Weights of a small transformer language model.
Size: 3 heads of 32 (1 for keys and values), MLP 128 SwiGLU.
Each number is 128 + 24 x the weight over its row's rms, rounded and kept within 0 to 255. Layers, rows and columns count from 0. Numbers have three digits each. The size before them is the row's rms in percent of the matrix's.

# layer 7 attention query, 96x96, rms 0.0651, rows 0-16,32-48,64-80, columns 0-95
084:146117163154149118168125148151152103123114112122126126169077149112146148153106091089172157145134139150130071125126150088078114154145148153104127114136145162126148113165188151110089115121119131108113156111094133153125118117106140076107142167108139114151139095127134101134122136125096109141
086:086166127149109162139137151158128152154118111113103118116126160134133122130162129112111098183111113102081106122119171094136102120094104129143122129176119101114134105158162102113139155112116111104129152121143178123169097153146088157153138148151159113152160089111128165107115096099151144122
066:127159161118148140137136145163126142132134082138119117176072140080129146139132110082176130157113135134121069099110136082087122119124149103112122089158153149123145131131166165118108091117139120091126165115082147138147110118146080115091127134119150127157142114129144114126108133160118111149
079:085166125127109180142139150152122166134169131120084154133182124094135104120166147128106105178119119115114120135139145112160114116125139137082137122140137109128128139102113069113137123110070100150150111135086110104163111132140126141134115160156143059102142114121136122151120100150121146118
185:135082125149138129126104116087102099139162164170161133125142105122136172131158098109158151119150113107167123141136152097113120120147085126154096101137119159161131131096128122118123111114129122092117110082144153175121096139153128093123154159051121135115138109179124118131093128123122101109
064:146131153135140137138091139153139132126122122150135130148046146088122114181117098093151163148109143151136090105113134094081110143123126122074142135112158156153136120142151132147094116095121118121095165112089132145105108102125128114103149134116160107145181098117121102138116158092113103146
090:130118134100150113120175143144155134091145096042106128128124110116108135124130109108109165168132139162122122119125141124124138140136184131140157136123113124086103129159159155178077093089114088126081144129147130138137138143089136100119141096114143115136119110104158129075144141142113125112
066:111153159133050108152149151157120111116142136125128114122147115151136143107118193139106099124156111122155162117153093167165136129130122152126120095107143129137090173150101146123126119124125107118141159137135093121174107113100143137168078140138139147152083154143170148160164138124154127131
085:137103157095139080127120146099118149118130118099096106141075146125106153152142090116146141110110188150098118139121147099117132121123137132128124156159128115139102130146145098137100105134092096119108133110114139156167105086133072129090150134131149113111166093087138084116148175104160118102
076:127120171107113107123107159136142119130086128114120172150102171147141122097119161133133124174138145143125145078099136134104152164130148183116117166086129130139121150184127157104118116171177148113158142119147121126153115131104139094156112129122138188141148154110151114131151117128128095168
083:125118108122146129108152086173112073106138160145111072112145143115094141130129118089099123051137121111142133130139055152148150129116154154142119107146142113117108117123120147142168131108102139189137119160129150119123149128132154113178087113120096142147126142102128118129141146120109121156
072:112131138103114128145098110056115100140179126146122102143142114127112150087140097103179111049130068157172109136094126155146123115105149120140149125134131129107082126134115102149110141103132145103149106137141127136137111103151136137145173158094097144099117145137144103143143151120139136119
081:149093133110112128133124136176156123125088164123089160134117079126098104156132140146081159119100113168122151126155164112116126107170131113134118139151091115145133115141150164150097145109109125125132124116110125122172109132138140094136164073143134108125174154077113117084132103105111172121
091:108090136092200124088070106137134100146147154119158152131096109063151111145170118131161146129154124117172102121116127151113115136135153130117108163162107125137093119134128106137111128144141109147122142143145158136120112100135135111102141148106127137178162119099133117145120143167107072119
105:136149144154148158134103164166129120129113092115119110113090117084170153118148134124145123149116150096120152166107095117128136133162162117109183111106134151133172100098108143147097171120108136103119112137149155135149109145112156120132129131152132132139145152134140142152172076190082092111
094:139128154167161127125108150138109129118142127106119116142131131106079126098123066126137140101146132130115131167077108153144114107111148102101122119106135177124171129093064072168112120119136151140164134109127131150094087120118081098144137107101122114092116144116151103116114158150155139132
097:123133114150068138117105101074139101152167117138136101110130136099185155108142173158143126141084118132128129146132107124125121132174076092128125133153121115125127137113088136139155142120078094111111127125130134083197113096106136142119160150126118124125130106137135160111142163103100121097
043:115118118147142109138110107155135125187123123142165134151091172119126143145115093142124151115093135132162151157131118146116137106119107169074135138131110126147102118139103140133143055130119127124100120145092150137078136152188109124079135124131154101135116132122148181129120159119150073131
084:123145093201068146124127139099119086132144078136084130114123143136151125116113112155138123137141130089116141137116106104175169129125178162143138099132145135145174107135131102163095153128109132134137117123076137146131159114136142102087100135168150116111127141121106121170112100121151132144
062:126127122138119104141141094148170127136125109154148105168099149114178139177142100154133167125127114128156113161128100129105156124120113154089136139138118109142124169175120142171130080117106156148120121119097130125099115117182113119089155105114147113178118132126163183142132147100124104169
062:114169132135095133160120156127115125155166146147099109133133129187157119125095124138124132118204120073121097147105110122148114145100186118158128106099116156106110100117127126150099149123114164145147138177095114118136169095139117137116124132175132138110126152150133144179142097137109130129
243:132155177094140130131182157157151156109106079121092157137090094108122098139146143134130110166121136132108084108126131107111134172148134137066138151154162157128116125154149152124102143128123163106128149132107135136123146147120127094088104134147167132132142111103112093113138112162119166179
057:136139128121111128131122089161180117150102106146157115122088146102145151149120102128165173101126138149133152139145106115112170113101107107097134143110127121136134150167118155180102091135096132119119131145138172138111101148189101113094154097129148105156140150116143180122117141087151095151
087:099168129126108133105155141132174112122147127139107136073134109103147102124170124122124119172112178107126109112137090102150119168137158157132153111085161098137082162143139140157118152098112134155126150151116164126099167107137150136097107101135115108123105107101153144106158071154122133122
084:099167119172132156155133128115128073170135161141146136140161153115122129115105132102125132077151070124151127138131159126134132099151148136150132113153144100102105159121136107105177106110100109135096125127143113121147109116108171158151140148102084131109116188152129143143087160149126166148
089:125075130088157100122127064155161140132094119124151138120108130078106120110122122158154126138165178164162149101147123107127172166119188132125111133128129147122106155148111127143115115111148124106129114118155153112117138163185102101121134089119135110105136130093133167125143093108109112126
087:114127116153122104169124128106124096136118166129142120184128133133112170111145115121112163098104089096146147138130137157116135128151142117162106108123139124133117173121143153132142101143109148178100083112135137143105047114163129133153131131099087131149119188177134160141107163131128117131
085:101147112177132146102123173089099081146187138112150157118114122114097142133113137079151146106156119092131092133104122105127113117116117126122110116145171106102119114133103107106159130118094163114085127109120127133104109107094179157143136135099106097105107146163136153135095177142138131136
076:130148145122132109131145146132143077125127160152110144129130154143128133129131094138135079054149094097126093140119101146116119139160115111134140179123166113087115118119118090131114124071149163130115106113133100114117093105113176108110158179118116162131127134139151104134120148127175163163
097:179122134090094119129119115151147154112084139140119168125151110163113098138138143127142114142103113148154132108137193098130119157111135146136121142124090102144120118140149148128107107124134122114171135151108134153188136170105095117122141103159150088134215128112105133130124085124112132109
108:145127138150146081129112133147128164122126104136134141159114086132156096126154097133111130163143177151082115138095108110121141111065139122108137152120124111137096104164115133163098177128175148116137115131158143132088150144118100102119116137143117134127130093083148116163162105139106084172
119:135147122148126110119124126186160161147145099117096124125091090143110101140128109107136161184132168148111102152077102143112116162108109138082137128127131148124156117119112135155074162126137135102146155125088133119141143131094117124076170120144145123130095094099140082136125111147126134174
107:115113080138149131151111092127096122171170099131146086139099167125151113129141130140149146117133124118178121149095105120119135115129101103110108124105117131122091116127114117143109093131113145172099122113158134090092131081140121106107149129075113155161085141130183089159112111139143093158
114:107093116118120136121137118084110098112143115134104118127142139120151148107179153074113108124115106069136119153111093135097133097162122107136098105107148121146147155108160138137161120114123092144086127135148134094155109114115145168162133175099086127135138127181130169136081146150109154112
084:110172178124087117103154175137152159118142109114108131149079131115131115155139121128120119155111135138091096130126145055128092116096144090059128096123147118164138130162152114112112118139136144139163137132118169147142125122131143120109086132122130103107131105123128109114147183143149147166
088:127181117130151134121169132121149093134149126159136148080101120156116106099099138143133135085133164169127117077111106166187145145137129115153134140105150115108104137152153108102144150153128113126137149122123114161118152098145157140118098128159126146109127122051132112131135126157095145182
078:130179182141145148109178139166169140119146095125131156114095109109148120149153118144148117145107126129145084116124130102146127120100103127092129132121149127154095133177154160114126104144091148090150119135127144168159142164120102150106120127174168121108117109093140103117171154121098106157
087:136145098129117161157171109124163090152141156163127144111141136153118110111104141114131143092170121117147148076158129161163143162109112105145093162140169147098122080119129153122153119119125114121148133129107127136097136077147124148129106101170110166083131168105114089128109138140104167134
151:099093121089147146112105106116123075107168147164129117158123146155144105154185115152108100126117116070126123164108118092125134098173125133088136098101144122181111126144087121141137089117131144134123084122162123105147126098141146153141162148102111123169142139127140129138159142113147101114
077:111142151108100153095163114137168153156115094125120120128085125120144134136153095146131112153067138126130137124118147093154085176097090148059144116138127089146115121178137145131115138164139107123135127138098156153135136143146120136122126112185149115100107091103114145108136129088113121164
101:125132118103099116135125107121141144111093111110105148151085139127115123133105136063197136111114151166146131121120161135146146130127104113100152145083137114133106132142140127127163106129137156080157144110121172149105109111103083102098119104105144148127168148074153125122130123169171086130
083:172096130125131148141094095129109107095135128144115115108168113135166137091149148124131162106125091119120117161114122135142188104158082121128109124088125098074091153120126120137108143118093083144127162165122118084102102124078147137112134143089114151145086128125152105128112158131129142111
087:119091167117121115129128143188148166135089121108125123135121120081158092104127093119134169139082127172133139123127174128145148129107131148111111145106110146140158123151140151139104117129144089134122124121170128123136128143153069097108140114173167140144174138071144109107146114126087125149
092:098151152180188088135127137151159124117125143181127114165055079131131127131159144142120135155129143141155120172135102142148136126113099126069164129118160112098141131130105143176143127122102134105150145148152130147098131123098123109095099145124139142147156123118126167130136101120109143155
080:109172087136123134106133095098097100106156100099125143097136123101140130114118109120147112107135116110114170149115123129196105110121141070136114156113122119111126120135089085132106134123140133147087145145154113084145130198128105150152127111101140138124088125144185100111136147128091115119
084:094133123164155105172113165131153092101132122114089138112151126121115117087152135091112121157113124091122129150124078177140131146138138125135084116103120104119146112122115113170110136110133115140133087106140183082102120100085112110147152176117125129180147125145151105130109131146134101086
077:173143104152116148128135129101113110084081166174153132104136110153103130140159132122162139101117134137115136120160136111102118105136131130135101161117094093167091128165115159133105096133184139133126142147146099128166140119145158111118106073150102112131109127131118176113151107108134147068
088:134123100126120138124130111143097148118133127125123173142112113124137093123144141145133151134111095128180102126187184120111115147133161097090092124135142142108101112143121116145119096095141130111141108118107131127102086202108146107112154095121137110133194153146113114130106141122089137190
095:141111125122147084153174153131157098112115137163097089160146150139092093133132127135127099110140108137108097094130113129128120147108159115160147137116142098121177116124111149170110124114116170160102102146086127154115143138177182115151113166142124094133102138107123162142106117099113157174
086:101114144123127114141142121097116099139123133148109132163118176110145179100100110138161133143128114130115129163079095122115139145146128125150145153120139155101131153150129063136084098088126130122124086105156116104094129108140100142184089154105126160124086136139160089167131164128118108144
099:134134108139135122116089116151124117115154131129140144114134137126124160113124133081115110142140143087118108168072122151129144124125114130163076140131188106147106117113094150161180154116104129150080158105138142091126140109122096192176103103145100138154129160130120144084129125117090134118
# layer 7 attention key, 32x96, rms 0.0548, rows 0-16, columns 0-95
091:154145108105115113143143147149142129113136119136155177111159101139121083136158114124111110144136154140112131089127120143141171159083126163148118177139148105124134094160164155116141150142107164100145152145081123132181132147154099094115104095172157109146129112089143124135151086135154163139
112:138134160107092124185161153136169135115076108133140133149142137134118121118106118141134120133145118129129108103144149108156133158113163193090177125124151141099133087120133138112082128121141145126136152122083151161137149116190082073107097130133164099110157104112143144130123133135142121135
108:132188139094110116133145164151158101123112103117160129108160108162134107131097144093116118114132120159097095102131162125125141164130192151136146165150124097122103116170102150138140116126165164112159156146126096146137167117123108080108125128132152123112151098101114111124159142163139139085
110:108165115104138120168135114123107152141106106126144128171136110115098129110113119129184129132139111157186124140129096163124149160128151105107156103112171122078109124110128093121117145109141150154151108113101140092101113098181119114136134153108103126102116101141131104072106159146153114185
115:150105106120156119124151124131145140148188138102036109137150138149128091124128125118079108137093096128102125120142100144085122118116113143119134144104160104143125086155149160099122125115126137123104098129132142132124091143137125115129109120123119142126133152120171091196181111165144130102
094:139173117112136100141154147157132143118134117119140175140173106160136071145115138138107094123144117144116097106146151170179138153119128131177171161153129108082140099163124176131127149138135176107129147163088114144132157148121116108123119103157145092125112111105146143097149131129123162134
101:115115097093110129112121166136110144156140122152144164126124170146127126170140105147123117110137138121118150141181148143159064171157146118189097106166122121159119136112093126125135171174147132118128097137132073135156108153144136098093125121114121125141140107161100136133110180126130145147
093:086107149134171131130089132087091157128136122126101072120097153121161074113123156107122142158116107108144144147127147118106119145125130164115137112095146139137155117117132107112106150121129086121105107135162143113157106105086154130122152172116120174144092113105162148181121129126154131077
089:139119136119123100111165137100149148154145136140155165075149144135137103147155117098153154178085106136133060103148132113147136185118123118159143138144107159137099138114154120093143137143152154110116136180092105099168153104117128105141101088129137109135134149117135090079144118143127118122
103:142149159093144123164126133151171119114129096156111116144108138133137163137124122117145171138124147159163099119092112132141164167145158120117147192135095182122101112126140140132132125125120163158140167109120133126139135148138103096130171141155144142148122106085158116157144061079124106124
086:110117135139117149099109126084109116113131112115146147096134129082160180141110127175155108123132133136139101164113175101110107143161135142102099086067158146144142174095121075114154171105106100117150094123139116112111085158145129160148126106143138135146112115153123131103156133121118116108
124:088130145149128115138086149115140156125168166091117117157165114089152141114116095174098134119076142143127130148126133131144145123110147151106084119136166110115119129156146133164176108123129156127150151100135161150114134106150137082136138130125114163149102157115195130143150124167148085127
085:142122092116100075086158083123106127167156109167087135146107074136084117192114103106145095157132123177128161116117114168129111126087105128102132099117108102141130128143122127116103132149122137119098141125132140135127138160089162151134135127139128097111137151106094094115123111160115146142
094:129098123078129106147115121138086110132140106131138130145147134114147105103122105085186149119146187121129096127093114115093117175181123152128099129158086134133087171128123069088119153133146093134103127125160119110148096099130130147132137110142114086120146119106112129138106152157114140145
091:112163156114111106133160117139111133150090107162088111131125139131170137141112152142097151133190122116139131129056163144096137120087152173103142112126151174127103139122153127096108118141111095126133148089129098103140160126119157115138117122142147164120084121114098094109122170102138127152
113:105153114080158163138086129110136098112139090116102149106108161165175145076147136146096136113128135140145114125130167126080161156156117146127146105096200163109135137140134159161136160100130127145142119119122135134119094111163126131125128159099151189135137124115151144141133129143126114155
074:129156153131132129150130132100139150128119105150112112182102180152096147084130115148120121146160106146115108135158143130155099140130137123142198123142134133145095154144135133093106137099121140151134094099101120144167105066124109087146161140119150103153137148138109124138148159083121068136